config = dict(
    d_model=256,
    n_kv_head=2,
    activation='squared_relu',
    norm='rmsnorm',
    attn_scale=0.124,
    tie_embeddings=True,
    extras=['local attention windows', 'gated attention', 'exclusive self-attention', 'value embeddings', 'hashed n-gram embeddings', 'an embedding shortcut', 'learned residual scales', 'capped logits'],
    init_std_qkv=0.0346,
    init_std_up=0.0346,
    beta1=0.95,
    weight_decay=0.019,
    schedule='wsd',
    decay_shape='linear',
    doc_mask=True,
    steps=4103,
)
Each number is 128 + 32 x the weight over the matrix's rms, rounded and kept within 0 to 255. Layers, rows and columns count from 0. Numbers have three digits each.

# layer 4 attention key, 256x256, rms 0.23, rows 0-108, columns 0-127
113093149111141125134114098098174113133129165175131114155142106141113122127123099102112131148157129171123105132130136138140086133128075099109144159111127174122166147174111142138138122172121129125151107108119100151115135119150126152143104125107119160134109138068128126167157156183088118141117141095110124157167121123141160195063148196138146129144127101120103114167148109146102102147134
132096117123095108117163111172117092123146134139134111109101141136086121138100146147106149089131114138133129141099080131128097143121126154127094151144191122159110085128113128088137126139127116111165132142093099139069068207136136094100123152134133109109135147145110141135145098134159141122161113182094146106128151090104081112155157138088152128102125126115141157179120184122177174126161
183149152141094153175112116150195073073089129144083085158118132145138088103124081118131153114095108114161124107152160164101143096106091141179142173134089114087150120123172129129138161162103115106143103157108133133113077127102103129154135089120168159137127121104122125144182146100102200127081165136133117160158139143093212162132141162136123167115129133149140157140140132138146139142136
118109126134141127102159142172161131148174163167134128165123144096103134085120097134115095086121124144127160125098203130163182097187129183126135114144120135113124127137145156090137125110151093162181116059117127102108118136155129104064105113122120161116104116098141101109138130149083160139153154142107072144102158119099103183130153115131135147079089151114158063132109111145059127115121
136132162117099114180077176149173133114111078084099112146115131134127130116131083090154098120148099086178134137115148098131138162164148161169155169125129120084155120123153114126145127101135137157155125131129109154114138069159096099119160104129140140131126098137140079096129129136096142152123136129145138171148124105118115172117120099153203114180137152095117167094112164160129109095150
151178120099086100153084178137116063086150074093117173059127141108136131157129139103118121138113175115134136120105084092172179164097139148114089107105171126107141164141117113133127144071134125108198145119131080112157090079068150083137145144046138134162124127146135088116076117122125090152122100151145119101045134109119116106129120099116177139190139125121100148127083129124114126127142
133071088142114102101148131112122149117128226166096201086188144096142137168143131095109125106133122103121134106180097135115118094175176124077070088129119158155124128117147096130109104110099145168151101097141174096143118167104157096072100138053107141098090101122140150113132139137102104144125129131172101132099144121151139098123138113162121091120118117166140100176131156135090139141101
152149067118157097156129114116095092089089139138120107140140156142127139092127096135171177097120157129111103118093138160126085142168122152111111154112119142114133157151116154135169188124126126059135115103130106155159128178123127151098111154124114144143107075131145143170155089117101143100119101187099114122190164135156187131061202124136141111102095071147099117167175049155143120159131
132114111146127108200108151096058111138126149096133083121123096165138122141146121075089105135135086201100118143127094127090175099118154130136123172109119103102144128124118237121155148128118087110102134155133168140148142066069148124152151127124172146160124099157070112110078180094118135140120084165154101074132167151136118157078102128078127147154181108145115180144107103047153134113122
149108063146133132121141068106172083091128157167169159098122155144159180130126122166116141149170151102126121082141146107147144099128118107096098109126208163106151148151149127144186129083095117131121148119131129093083071163069150127110068154094123118111100103122149108138131127124084094126152146106127158125079096153131152109084120170147129101057161132176120112206121138116099173130152
135154152139147086151125127107126147160118171169180177132120142125203151125155112118104094097141099186100127149160156204130138094148092115145136129091091123136121110108182139149176094146136115209059140112104115100145114135117170130108120122126202119100103130142139130195134135134083063084141144129121109151203164105188107158194147138197098141107158141124126121084224040137135108101196
078141142137122148125117097204064219117074100107114182046122110089145112106061140138105175127113114098105145193113129080129116195085116120065116181172168117143184126133174100121158102090047148127240087163182133087108180061131155124153123134157107120067092157071089161074133070174141178104206118122120138106145117107167124113110150079106142156121081187146163147167119147127181148064151
152135115183113185076132133145087101172184151146126089155117158154165154124105107157146112085152138151125124160146126101086137119123139142112129180169099066204111085134169192115131158107116113070123101192149141104131143090105114098147112185180140100112116083069096136061104114118133150160175088187127142110185109112134129179132147139044093146092090129164111082126189097114142130145103
155128077201115090133116162107112134098108186146073143171167081148156068199062098130106102132118141081135210100160104082106202091194159139109126128132217109160114122124124157164027119138122162163142107122098155092137131128144157064114106117135109088096142162191158082088155160112164101141094137129113138115134137129161092015145082146118166086078143132150199144134075074100139136138155
127130100115194054105107122157167126184114143095044131106123123153104159144121118101125126125147178128117105154151116136122118088177134068124071162111097111197105166180165145114114151146124126097102115150113098139106097106070192083138086148108137137083121165127162129141147149174186121119164143165117138155151116056153110161141133104108129159099151104141088120157099129114101115166108
151115149115092150180114102074120200154109082119071163173125194172133142128096140145164139114197135065149095148096141118183126094115097141158139178086118124146114162158120173097106089127134087153155131139119135153142095156126114137098107149143135161132140081121165025155120158130091134108123137193133150138135131210103100087081140153187146147145144162129168124174173117145114135221094
095133104171141093201136129110206074124138088100134127138160163155138098203125146133022116136136101086112116104150177140130156049146095097222117141088089139088075078136126133100162179166113149150138121158091093099100081073122123052150204116137223083089101194118160226186159168130163098136130107122083101143108154083100156179190125133123210112148110078134126146115116142172103114154132
135103154108060134218118139145088133188090062122238148100082134119166146119160101124131134207155172045091185131172157119209084112142098155128163124133095124150118106190123119087084122109189063189080110129102169162093104129147129158102091100141151173159170162135147106112112106129163050134161164140177125090149102119112044045162164087195074129129102193202067135120184135074141118142200
141092128165174156119153103153122149166128100040080111165123153216115090149108106130102151104121167173110102142061165108114162100210133177155090117105153125111147175155130093127137111173115167117098111141142140168104102104095115168124110144125230075057116123093147125152099185187108189104107076134090123150153165092057181118091092139187130174162070142102116122122117141094160150104094
091142157153162136092097096142163166149139120114087115140133118080166141122158086155136133079139107101078165117127181120193119115131097107157155205128118154136131126122089172113116122174131152175109091201167135193044126152134126134126105122079126182128105084174135121181151159155115180146123175125145141147186115115198148107167159086158117126130142125146165095133120148143119133146101
153156095082094200146139080149128086139146087117184082050123141139123140050144145150117139137125137077127122108117141150166096159090105157139158181138136098055143119207093178152111187109081098109120146187204124096200093128073100102204077110104168134110082009061089104137076159107140156104151097136117121138156117138121144102154098181140075137166029076126126163185172133190101074082104
093145079255055054029202204095148135157149220167169185110150107067076114170149186145062094149156145136191119124133097089074143141178186173124115108074164128153107061109157101041088075092172164155192167076150095146198255101135134091095170096131100160183166178076149116110072095082146144176151143149171211098162108103076086157107135170000100073184145138137151140114149151130126165114144
135164075170162165156123133112070119112129089097090216112169131199141056204179138116123164100167165151146141126170131103090103133115163119132119150163126094108120077158164170083130151121120127118114090183166081107107129125120139074162144131154076117173107175120135121134117104133156113079142088134143125155100113120143194089136083136102087158127083153061143132126100128103154100103083
122143140200154091066087112112141119074163156153084184140166182173073130174131153096147096128080117205130154159203093116084107121095143142180158166115122092070115132078094075097131083107145169107188157091149148113156130132107097150087159094108115181072058162093070142058161107130104121069233154116094169052070093099081110147098227132034149123131131119129141180151078134182096066169060
063114101100140130192168094084090158136108116171152091108138148199158134099152129127130189176102132121062175088017104060169129140170081110116087184086097148125120181147113125147160208108086140148094154200160165144157117179146085090146068091155134158065099021132101109192158195144103186117086090119125014133154146112114145143100106098255038163104103108125040084088146124127132198157112
106076145078163147148147082145086174125119127142152144106147185075146087160190111114141122105167170090087160124138103201162159122102161070120154118157149144125134191111089114148105134166126134190166113180177150079151086202076149181138143123132108143085117115104215088193202094141120144156132144078048148149184145121193137103105186097178137090140183116144072114139202109185097135172118
141133121072108115141132095087105255104116041103128174129141093135132103099119121090157166170175161106153159118066094118134146152073146143129122144157147109121074131114117133150112148152103094129139175143187088170160157112112103121136127156173180148098127066182173176182167093179147138113138139149082152091126118114082190040084112094198160146120144118140125130128137123105140092051157
112159112083113160170076045064104177194076115104101127146119135130151126153091066145128178141165139110088153057128176201168134103102127082106125159116154153119062108086190131130104125112108092130112142129124140084154123129113100036113146153104167087123152121091112129198121169093142089089102131094100069143126092088173073137152128144224068111095136099087176147121160150146109121091180
128148146181159155107179186174180169128166203186160167156128134050035151179126092106131069113075076141145096142137219173090071122124192178113164085030165155135153017144157186102112163103224182079107073037090179088137160125195103158144133098115142170171242161091040128077123038134148138123168077112159145000198114142084157180209147125072104141151133120059101142074146104162154143167127
227142108168149154103083145118114109095202187131123138119136094103091144154154099146152110147179170153145141130091073133128146198135124107098122214108122113111173080112102115182071155146179096100154196196175144108135090103132121112154110104184116131133143124136067099147154164172052118134108139136101161075125146133132148132088153130072139125163113190124222025115105148065091135160133
080094158089124110105145125091163156176098114120160135091163154122129157111093186148128144090106127105072092114129093127134183033110140104098093102148106082076158191084090168168154089124115127112157154162095105154083129137105110150156088118117127148096127084107209136166142069154141147171151132140117020129119130079092141124153129092209090192142106149091103154080136133113065089129101
170114118128161078127133133115093082155136184115134150100168132212161105132120130140095139121178102166103165117181110127057169110104143132110153166151103130124129147207133135172133119195109050091124129123185163171142168110121123105149148166113164154115174138130124120132117172112099129139110087176064224129117182124188216088130076094171141143208088145116129144069149130125064207055099
133074183249115083157147125176141137092146104114158133110109192085048141092115215119167123169113108120220152102183074086133120142187139133057070142157174136117130124117081147155120098033113077136167164068145097095146117146159171130156157115119082140141151198092177177136107097138128170178204101142110101143128101069102138151165155153056097089093161096151203146209157162115124146181087
133127136129205106157177177044161120144114120094104107170147149140160083147130130141121133121098062128076139080112096212184100073089088105132115136147179107181147134146164122133142141156155100127128134153092124125089117187122141123057163094095098101140113098124102128119142140096129124147072176159129138145121048163153157136148174093136134152158124071090138175155134146134146112174130
161155188089115160129093152168098100128112058096079121103162114137111159125102162161140101131134155150124129144089040132051171128135114046214102111167161130134116129125204223095026150171101151169166082114120093160150115106104159120167056176136129171131131106113123136122149151146186080143116152106103123165197127161134160137113148055153098129093077137100063130103132140174163147159075
094075133128119129108123139130196126106108173168144171171179120100135120151102048109111078146126151155122145134211125124118171157128154116172115099120123106119174103100092093095139087149126114086164119152057124167155212095086140097171169135141123168107191157088150141155115119151117168137097167115190137117162140176088081177184153108059168121108149166102151100128081166120138136157111
089086125137129074135187167064114199095166167094073164171118125135138101087147119107129130108079140143109094131144094167071123117130110115175129124155137142096072136132144142099214061081129171122157152120096133099165167105115114104130189151132025104174133158087195168144105156125184128160163223096141130094166065159064156117177119108047118091074139136137170115112109151136154146081146
097043118159137086118108144139201055157135122175164146134131149102064155126129113130088196112146148099195090125151137137122199128086113175083135123137113146115141100120093082069175157171075096113133102156061090148147087107121114135099161122191106157129069113063167157127148155094120109085159123170118177127095125115126137137117141120120122182135152129098161123065110073110125098085119
161097143175084142170136085155120149152175081150127148107108101107137055116115128057129147136173144176101148111113122106144174105156089060152120129151159052098090190075107161147093142133060064131134070151122162146069050105130086089096147134156171173082129114119177090113136111110102102112155078156121107172122205112121132088092127081128100140134186110117087128144134031095114111141080
097146136159130134085094102152099146114122151066153116129132124101182159123053205107084133150108129105204114150189089206098110118101095158175134161112163155124135101079150134170213106078165138145097141132139076109137104188166200104094102101134160157096140105162096119152150110138107149128128116093146116109107095107103058154110104121139116188137147165123132047137122114171128096134100
150137120120156094068063143188187134164154155085114111147178109148073134115118154081158155127115067146185151181137136166164128124125091149167156152117182146082116146126163042039098100032167099129078053064090106101076136144115153119000156124099126189088121146115075162158086113111106142144124110146072150120164107055119068138083050149126106141140129068071149069165112086133111131137199
137141105138164153209130164091173123105075087087156141027149042143134094164081131081130120163157090130073156129134143168155147135156117099143114223131156120163061144115147157129112151098132105072141197109120079134122127151146140116156121108132175188118158066071120110148111130138139156078134112163079107110114110168119119149155078106148122111071166086101008133142107072178089114097118
122129132139132093141153129151092155160127102091206117095167138091069153131159137120108115099171197151126118123112121128083135110103080124157133126180079094141107143125105148088164171096093121106120180164086172175105180085190162106170126164148156121151138173125081058163151159135189111116076164168063119118092199067074134124146101140132163104135147136025086104030146152149126178091126
163168157118089139123078135178161104136168105065157107143108108137132112122069122120040126138140156114102143110105145136152132181156085151105110108136120130106175115106124078118126087091122157093116109118106093096133114177135195122140041134139118166113110074160104145142122182110131206100088129062187141173084091204083146148128112120213131153123130125172063204119106166184162120158088
155107111154140065142149117134102162185106115215124137132189135081179133069153149113138134134142205127135121093113042105172072126149142092200169146102097122069081136107082121147086148079113157133144130159102173098166136083139142103129175136159099142161087123180114069160075156129169142143170117120132139166106155162166094111092142115094111099067149158164113096105166094179134093100100
074127090040097124182121102074136133182119116103079155140134157132204118098091090095140114086078123109168046166170144150071136142142200125134127141097135141111121087090143056140132091154168171087089122132105151123094129063141125123140111096165144105129155147133124186113070108128077126199064112098143132088119089113128118192172096144110163159133099099095108151133092101130119123110165
108166108212132140073106088102140112117125144195121114128098139140167100165140121201114149162114169194128102139139156172144111114066111145142152165100136143163145139157106110084083107038201134129080162161110153165143116099146088105091139098158151083168136152134118119141103095159123107166128111140163162144136063120145178204105135122071097079089184091139155162113088100155099106137144
096123176025082110122148132091052152071108099179123109163114047154127137131102162066082137071187145137105162131117059146138162092113148145121069212187105102162147169166138187104165118125120136092125099144153165131161095130129100113101095073151060094122142135134105148113112131177113114131124133094127127143102135138143120109091026154094102119124095093132124064120169178109125128093122
033107107068147122114160105148127172121134099107134123139137140138192104105125106133042094167134073095143129106193142074133139115100079090114141123156101175133108114102118099142171117173152127120070113116138201133085136150142130110152147137126080096152187137147195127172132160146120118172135145075090096155095124126068101130136049126142117120072129149143090125135169147153096100098160
161125149169172105164143109111136139055059098104011174109169126135041146128161138141166115119175149096174149119127108053122172087191226195109100140124081132156107070144131119126118197199123137184178211102119142132122145095181081140080105103145096056140173175138168157094134136154232097185145141186096169153172138141101162137136118129105109155092169145153128137100103173078133144154070
147163160141091126063060139124146147136104200144112113180110110185157134114121176145151126184110119111135095149147161116175179097113111051111127079089146128087112086118162133120082103115077129168134115099133102102138093110129112126106135093156077164166118154110113114117108097125100144116122142152167187105120112109115136152118139093082163167106138091137136152181134086103120137132100
118124064166136117175132043078139164139147132124120096142110125036154146157170164134173128134059149115122130112169155118094199132100120163137202143101160153141108103102158084192130178190176168143139070105110117114108166148113126201130138066133137090092168160159088124102148136127185131119064127150123148161213191122139141160163115172176166161125119209082139074098119176105096149109143
112135174118121100187135096132093095177173116134180107134095143148137064154107099186178157154081158110097157115122161165127163112128140083122188178116154126138144155144145150164096137087144119129130099150132131153062127121176089108140097128112150134147123133127148165134143156099143167146155158136161166152149188161127151153128182088138093091181079152103131164155163124171156120078212
159198124120179082137108159230138137176062104149146135131126149154155068124138164149159139172082127076145145174202136128144172072093148144102136130092141152108190147072196100146114168075138084067132156168125242125124147165160158103074090155127149135116152143118119101133119080130102135180132119120105205118145067149098120093125190151132166161070193157136124141069173108089158146074173
103118146037131119113124109083156092139155071086133145077126117142109096143052147133094139099170146121169147129165142140157120094094119166194080178164110104098112150091144221142153164146141097204127135102093119177157117104141160105130129072107152127148081102165145169165184132168121088144148102122125133175142170158116106129081107142159118127100106126172147163140184134079144145173119
067095118109105141140194063119113154186107077131121136152123083146179170110095160125140170184193174146093132111101061099136165073081119096086093140126123120148161180119133183102114134111152132179132149180169141156111091102121093121118012142139129101126144085134157132161141158133106155163107115128103092132119139127138166107142156095145104127174152173096084099072152138095124145146104
169178117085171137136153141178115183119189088140219089091105138058078144126108097182107072129102071154056162145078096110117123149139111112123103073129165137188109105136131135208136144163099119114146167121155121123067178069062075097119187169127145211154116089084131139133132103116088097203145111107088112101145108101112079134160127168119106131147050091117090079102061130148177084084141
168134087137130189142066153164123139166117054166105111147077143116133165177162137138146121162139182106117147063169108139129137192194153142121185131117139144130101113167189099135093165121047087103120113158122144142106122126142098133159079088196178137167146131130151146066126144135143129152086138124134143122097138132111098113134100070121116140132122176140039112144117136175122150135135
158147078154195162092164177137198081141169199153156147126123105088136112101146128161137109093093151124106106094119125202154104101122143129159167180135153128159117113104098168102157152075112153057105155116111143064184122136124077125138121184168105125164161176113096116098134131123096167104136122190191139148116068153125177093152121169070163133155124144131140118064149110173107131090123
136104141190126156103130155089163089089148168201179137212140163104118136159134130126174152092141157130157129109173108107146124073147161141131137146139112197161177089107113141136158094082138152085103130166103154123143160146113056151099144105145143137121083125108116131106187157132106068122116169109108163086095174160111115116140098045087176153057133175116149105126096119177122187140137
201161125179073098063184052093125123156126162130105134161100134148142178096113172140101130143093087134144112143110095130110121171157128116108134179049134113146137104124138214147111126202138082170103105206086120111134110145057144089138077109102141161089118150123148166140148134121108101092113128159108102115130116151134087080165184091086184087120116139133144107138212097151174136101179
114085170104108121077145112145078162059087080179209071124113128094199090144069160123133137129158149149097112108175162167105108124158094094096072231108112143183152114096114140099101103084100128112148125121169063087129120119124073095149127085106132195115161165114144174149142148139079167138150149088151158132128109177137129147110156154100089113106076153146131162158133117116167172101150
126118102197135062146129132092140118100157134117143125162154108080143086154068140112059124109168139129146135166114194167107082147114163130117099106144128150181101122120165145147111092208147127123140145063076155151136161119162148184106129096118145133142193131155095129079088098103149118058155097116105172120166123164193095190165168145088099144152195136135186165136098048101131131088140
114141078161118163078172127101123080138122187155098156183125076072101093101095170123130177127148179076148101198172159140062085125124153159214127120086143176192094128111140146083126058086185153095134147145115170166148189084120074117116118122144163135175123191084065141081032079121129122145121168088072166134174143066098126165140184101067149069151208110139136056185127112140100076087093
103107171143107114118160119125167159168146146149106099167090133151111168131147097167192143143151124123128112144104137124112106144150127106120125161079108125162125148143125114134154118117145140117151127146105127121145177184159111170117136128115139104175135118089102140138124087123150151153144128121076108108124132121175143123140123155120124139136129133123136148145133134150148110115142
212130095158180103135133156140094104071078167162124185131098118145109104137168133118092216142173115093153158114145136142094151151098128145176053101133054113075137128116154096138157162117153095137137099134128124108109145118088174139102126143092093151086095167130149146118155093123147142145168148145141174107108072096153200094100145171106084130108090103172136144178129129111098146136120
124115140154151120106144128133132145135047156146107166115107099137175110103108159119136176165142121177128121151123111156091101123108090092179149158105084138143125163114152110202119104137119165190123135108113114129133159146140087207111153134114136145148160170056161112129120086148123127161149135032104134114152100121165139147088122169164121108159159116108080093143122138107145114090153
131125175172124104118117136090112101099162138141109040168072098101093135160128156129119180169086098147116117113131140196160087171096083131114139156116093136092150154132103169137170118166152112122108086110109148151107099118132135142110121105082147084131078116150082150139142121110139150081119148099138113103094128072136127180098090151184152139098138091147152143129148113100139149115158
109158106121104199136101123115115120116127151132123109147173046142104105163114111155102134128138091133120129138102126132096148098142128128122128127101150155161112132099186186142115094137131149185117120130129124120114162096120097081106125114129129148068148105134105116089131151142093139125079121127113093131132134142139145103114086100133108122137124141140126115085120128087137148106125
142140154105102144115109095131133149097142095123131126178130132131142189142106155166149139206159118103135147137089185094109138117104096105175134150106114174091143096084135143140134086138186110143106111120157105125122126101092138103119113133117184128148167133134105070125136193119088110166089181156137119193172141157146141133118132109170123137131101166143119119110136065161111120216127
143103183066131132191125150069139120113189164151071092168124094135141127153162129098133082123095096157130105137124158147144168109109094120151141090143054121107078139132151190120100145136138105149148125132113158111128097085117110106120190109132162123141128166156135127185163144100111179150104129107147075136164170192087143176157168110178082187170093131103146102069134090140128148176134
125142162121143122173073147059145114095144102151116075155141130138134095117159123109105161146115100167127161068130110205121143095170075077085169145111104123140118122073148145143134075147154101117135106164184130150164105109133132144121152147143216130156118127132122100163133201144074136159150145133125161144155099150098142152136100149144111112143116138170157170131177151137146136207183
125128148164121161125147137150135139167117164148107115144105146145110126161139125139115157152129180105104139147078152135096099125112085112143121134104125144106173126124084126116156100182137142163092123130130122130141148247137150200110111123091173115111106156110132172126118114158126080136099168149110109108181104120101137104139069155155125136100164103116136099177167131165108114138130
129114209146163122162115115128085142111089143114025124131114162201117169125140157142206125117136108136137092097121132101159096097124104133196091146129073100123137112148110098155125163108131115140162116152152169126170136129105105213122117099161134115138114118128145150146159119142124143127083130118198107101119144097110158143132105092150113157149113143084134135120137097114119135142100
112078096124154181138134099090144125161180144158148082114096111131140149119167099105142184083155124172112105103123129127142132143196124083117105157114141090127114112123150103095137124115081092152153109175119138121104161185166103123143078095157118142088111110130139188114092084124118125204174128115100148106201157121169158154138095120091115113080094168115165076111132084135133103068111
116112116133086127150113113088118124200180050069152142097157154099113150079126089130092117104167095083116128083188139133117139103118188134125141136147142113071146147118135094133181093102114110117115109161140110191105125151150162055094111134116112150134090117153099165131102142102135134154102100176091119137099100109178143179142103107139154174149096153094118098146104153137060125154104
102135106156128172162119070126149105129106123156167076132088116075130145131111079111091120139125176134130118085168167111139157118054077133096112124112114119154095130172139163138124143173150091111092154128171132101161097134067161137140150156133143129096140132102133150182108186085163151177138124132131071074112107165079117126123134175060158169147123125128108125102101141143092141121013
121111122140211090158107085138102149108134142162139135079181084104162148199176155086116169119089129115060118134126143201109153081155164138139120134137131124095135130176094117111138110170116130164155162124135063094138062135088124148089144089149160089106093143124143181109100138160103065117107180131071078117108158123113118119092172089233123123129166040144176147168145099140117089191149
177142215144123166187137101088169133097115114109174074199071148123224164097141107113111125057106119105102123112111168124125127120205115166141143098109135095120160196151140138204113166193119092139156096191100133147126090175054161139100101110145174048084081094117173191160210130143096107149069131107169098118092104130174134102114135119166089177130095122151138150182115118127122177166107
134160117190120099136112157107138192133116127171117141182123121178021150161146108153121155156150101193121150160141162142147132131183095176098123135095123124116186132204083134025096102130177131079133106098120152095190111194174135124087154120096147103152081165123160140132142140115103138085134146104132101088143133117143067175152141122131126168135102099119190111179150130164189078098151
188136116085128157082099124123133099066204038100124128144144127130169122123150170120121113163101131108105117085102149095101079158150192152129123106146093175151164092153114136102129152055105109128113077142142060119145137110169057138166213117111164144151142066127112108093082051140133145098108119119159101082081115179122064103118134108087127169160119087162090136107143066148134113201144
090155092183051085054142148141105077117152228176194111100120135093053103204117168094111081070151086088156066185112064137123033134153063071118057104152128173137119117183164151168135055143161145156097134143098109093096116172145121142128138158115170128162160135100082139075090067139157131083155014076104146127089132150087070154097137162006099128130163120194086084101095111138167098115149
118134147117173097108085105084145095105097091126152126133132186143153114115102073148123142144149063090161156162150176100116069145102102138086099225124083096122143056116087099111218117122081159188072096072132093106090149158201087139113116124107117116088142118150065138117104134152149123086086103063134078100120186115125054138133148107164099116138153125121061101128067094150123094149153
141090117001169130164151151164088167145129070097076143160087049179126176156145106108108129079169206109157092073098114156146072150130129159190135170112062146144165105205130049201109112155118192067091105144177119111107095110202199131136108131131147135052143042122155122180139117136137119139084133084136106142095110130154100120098101126207086170110077144107115119171179127157145062164167
123086131187100089173161139136128147119077158163140094194195099181128142174162154128128108131177147059156141175028142137076091086136161135137114072138121116131199137160053140116110086117185180156131169105065146115194143199169098096123113179107164100188119076072155183116110141191102133107158131100091151163095103148141180175137162121153158112181081092086145047132228121106082115081099
151099085027194119106122122145127132155182106085135137110158176101167043179135054137178134150162176159090151140110083158179162083110120155161149132167063141171146116154150016125090123199139128130139068105112112152127093130085129135117107169106076235100104109090216054158145184149144118120126198201159085177195065131113132116143055105183161084136156158075142163147158187178150152146115
120174064152107151123093095127084100133113145112078149135156057110159196075128159133128161205116136133134128162110115141112103120104106119160107130107120088189136153129140054117136088124143187090164097129115184041093135167156160068105166095116137152120159162180105120072136112119119176084147150099157122089214095048118089131129131160074142083108162122158174093107088101165159147093189
108091156148118102182135171121090181169129196162111116169099123125126149122135116066134184126119129094138151116169127099143127135162147135069134120096110102137171129170137053110111075133154085095105083142153132111119124112107184101133106162166113090105155139142174142103140193195173166153175110173137124185144167103118117158141109125075129177163078189155119098158091130116152154134136
135127083154146070145136137163101022108119193156115160179149093100080096150115116113097090102154123090132141147093135135102088101115111104208140112164119117121083123078099144120066104116160096090190166170162203164103149143164088131113175127055076104122145130113097147095180145106113105076145097125160146111099145150139142106187035128052120100223104129132160120103115119094179207110135
131087100144081098116143058104108131108147091116143095111195118131119190172113139122133155097118092138110116122110173079089123166160115151108043153061103120108118149101133206084085153169149108137159106159084135138161178157068115059193106088168141124167151130170119086183109118103095111145137078108116168162089129108147172137108102110129105193164107087124123104147109115136128117153127
065091147032138111200125112089000083203098066175076140118150081140150143107060094106151134173214159141087111149052078088150108122139136067059173169145101137189083183107143143166104150024084071174102152116165068133085108140145118122088132135116134114045101085115151100080071212173147121145080062129087143093137139046149115071078097175255096143103106112122043106105110107117068107131141
166143167103144142172131179106121152134139065110122120168105153145116179128147139162141089089115188167207070098105111073171130148137111133073153071129142141226117085138094157125100099188148125114129137145126152167141151120087135160101069077157047164092151143127192096110073114150120108079095135140131156124119128141020156112093130159177155127124119113124108110117155186069164096145112
151168099175172163123112160143118092032149190108136142184134098098149135109148108152135093131112130139082109129197139076056116124128117115142140082146095116211078101068140187110159065160157159132107085101131126093095109109167126171171140142147153127137189127130082139117133128147127074127143118091155101094206134135130118155138110071123143102117122155143164114106104100095162125159107
144152095223130152136155150165145116207131064146170075144066131132164148209100124123133156122114126141171119108169143145158157081155157112145084197097115134187119089125137144137139121139103208095177102131086095061181142087079161142039112132161104172191106141090120131116111191143153110119107168107114088102174110168098106140087142074096136109134192088116173116139119162148115114155093
101210109214088107113123103115127112080084160122092136153145212136062149075128201100153158107163107165187140151145084171085102103123172100164147186076083156109113107093082166092109113151139138159173099115054118120178183152162073190170168140181158099155145169179124128065144139121145088126114111143174138120156209138092165181109147130032185135138092098136159114071064136203187157141122
191147126255062055077168187172157129095129255149164185142108112148071147187104085168110105122150062177161130143155082124043141177143139107122143143148175094156139113181155120054058099108213152132164167153094127122169105063139164143097165172181129153141132191093134151080158023089119106143182130140140193049136187134086167160109177160000138084092099138157171110089120069162101144139110
216179166148144118088105129134135077130149132152139134142139153139160134164161113117067126069111116117122105138122151117115149096116175196154110132123127089145119048141052118102120111171100144111138114086130120082182137120130140116100153099137160141131163160096128093104149089121181140152112067169111111151163137104159122126138169130130114107105107156116105180036146077145143114139136
132084168148069157042145107099114134145147115091122120145125108130134142126125084127116125094132184157134137095098121113138164130179124162128089128084160092187117125091072123113061152144069147112096124194160134170155107116095153137164105156116153135170106122073114156089131126133096158144191116119170132146088145152075114145057149087146123147141123166100158151209130135115143162165116
187068135081115053190127168179139151135138068125088153091118128076104075141124085118097124059122171136142131097109193127177069095097211143136120168114127148081112127104095076177175168109115125114112126140078101136187101157130191091146066169151159106151185115123114101074155165074115112168152147117145113123080091103128123144137087120136137108143191070146112147139153139125090156104133
121177142081183143131106089150146129095135077163159114132106090156159139100134130138124164138099112160139115184117166154113112093086067152116107087161115144104152141164158106159137126136100153099129119089135057082091102113125119157184110177165156092130117137100136132128095169132099188066015136109112119080123154200163167198133139153185080165111075111166122151146149127126103074136172
122195085082127135138104093142136109117128140178080031154137118121093146138174071162161138144124139164134080080175127166180086117191135180096191153131155065136161160088127115121088163096118123119069172150144149144131200167111110150129173149098070096117114135123162088122116169127162065107129109131080174099098172111188164137108155091113113163125111064105083114140119163155116179158149
166118123177147145143101106120150162116141183109155135108168139105110102099160161175106175131162165102132170103119111170076133182073130104162166140163097163101075078066070090118115087121182137151116134078149103098065093165069161126136120159132156131120170164202075097113138115136156122117145166095185123075151106143129118121090146112170109143116142163188140163074077159107155112131134
114107126145136156208200102039115129142118165151151124137140131068150114148054087090139071116073174094122101139146163143167159115103170203174169072137091124155186124102083108107133132137101103191124193103154135126163105153152111115081183076141112164099200194082125115091117122102083138118181138148129140020093142106076139132134119102106161123138142125072169182187138107146120182096155
128143106182132120159138133159119125142113154114064137161115125105076087153119117227158123126149136223119075129134093094152110140079079166102132128063197137177146151135124086140186128132138174111117138130127129138183144126094054183147080160103108166150185153072079133124059131110151104100194109100120064155085147122207175110071103155076166159087079142133117110043120152117208092080141
145091123040119143191174203102104071153109076166169155084120130147168085168139140176124028141175100085125115155124144125154128100161160094107107124167096142136162192084162167166119107099093177114097118127111072102147142143125117124100144219137093122069174130183127157134157171178146096085128123093131124143112155153164083114116145142180086161158137143121052099151164124147106102093127
053100155133123160155149157114058152153092084134120078091047099155091064085119170153121134086138146118084113114095076120119076177090148066131088109134158118040106216183112151118129099146105193112118130205187078177175114084121154094213129093110127078132139118142126136161139139151132078092123147126110195130160128086132169200105116141133133140151199143164116168176112160116163147119084
113142164114112134157088120127143102183159112099165141135149195107175128135095043123049120152143171133119100169125129087122130134156133122165083207147150170141086160104184154142146109135116128171081191120075078152135151118078147088162102135111100157158092154098113090171136173145114143158137087165169128113128122135070102154171142112203109143080154143143069180124145147097106162157091
090134162118160125157122161106124080175079104089159121138194101094144175113132158167121153160111180051178115091129130145099135082100161101045116117148091124117186095193175126121149154151090123135194103111095162137095178149200158121104167159184175146106155131169137109120150148116128156114118109072169075112154116103119175136111083178140127161166192159102137134182164130177098167122124
130068113089168173069173057162116161137042104120142148117125158063109094140102062120147194159114161063131152126136151053127155154134144159155099150165099117129123108140107086163146086105126120131109087130111120112127166113132103172131100083099122123133130032148121165130136090115172168122167102097121115105099147118162108102151087119170095049097109087170104156101114103144193118087156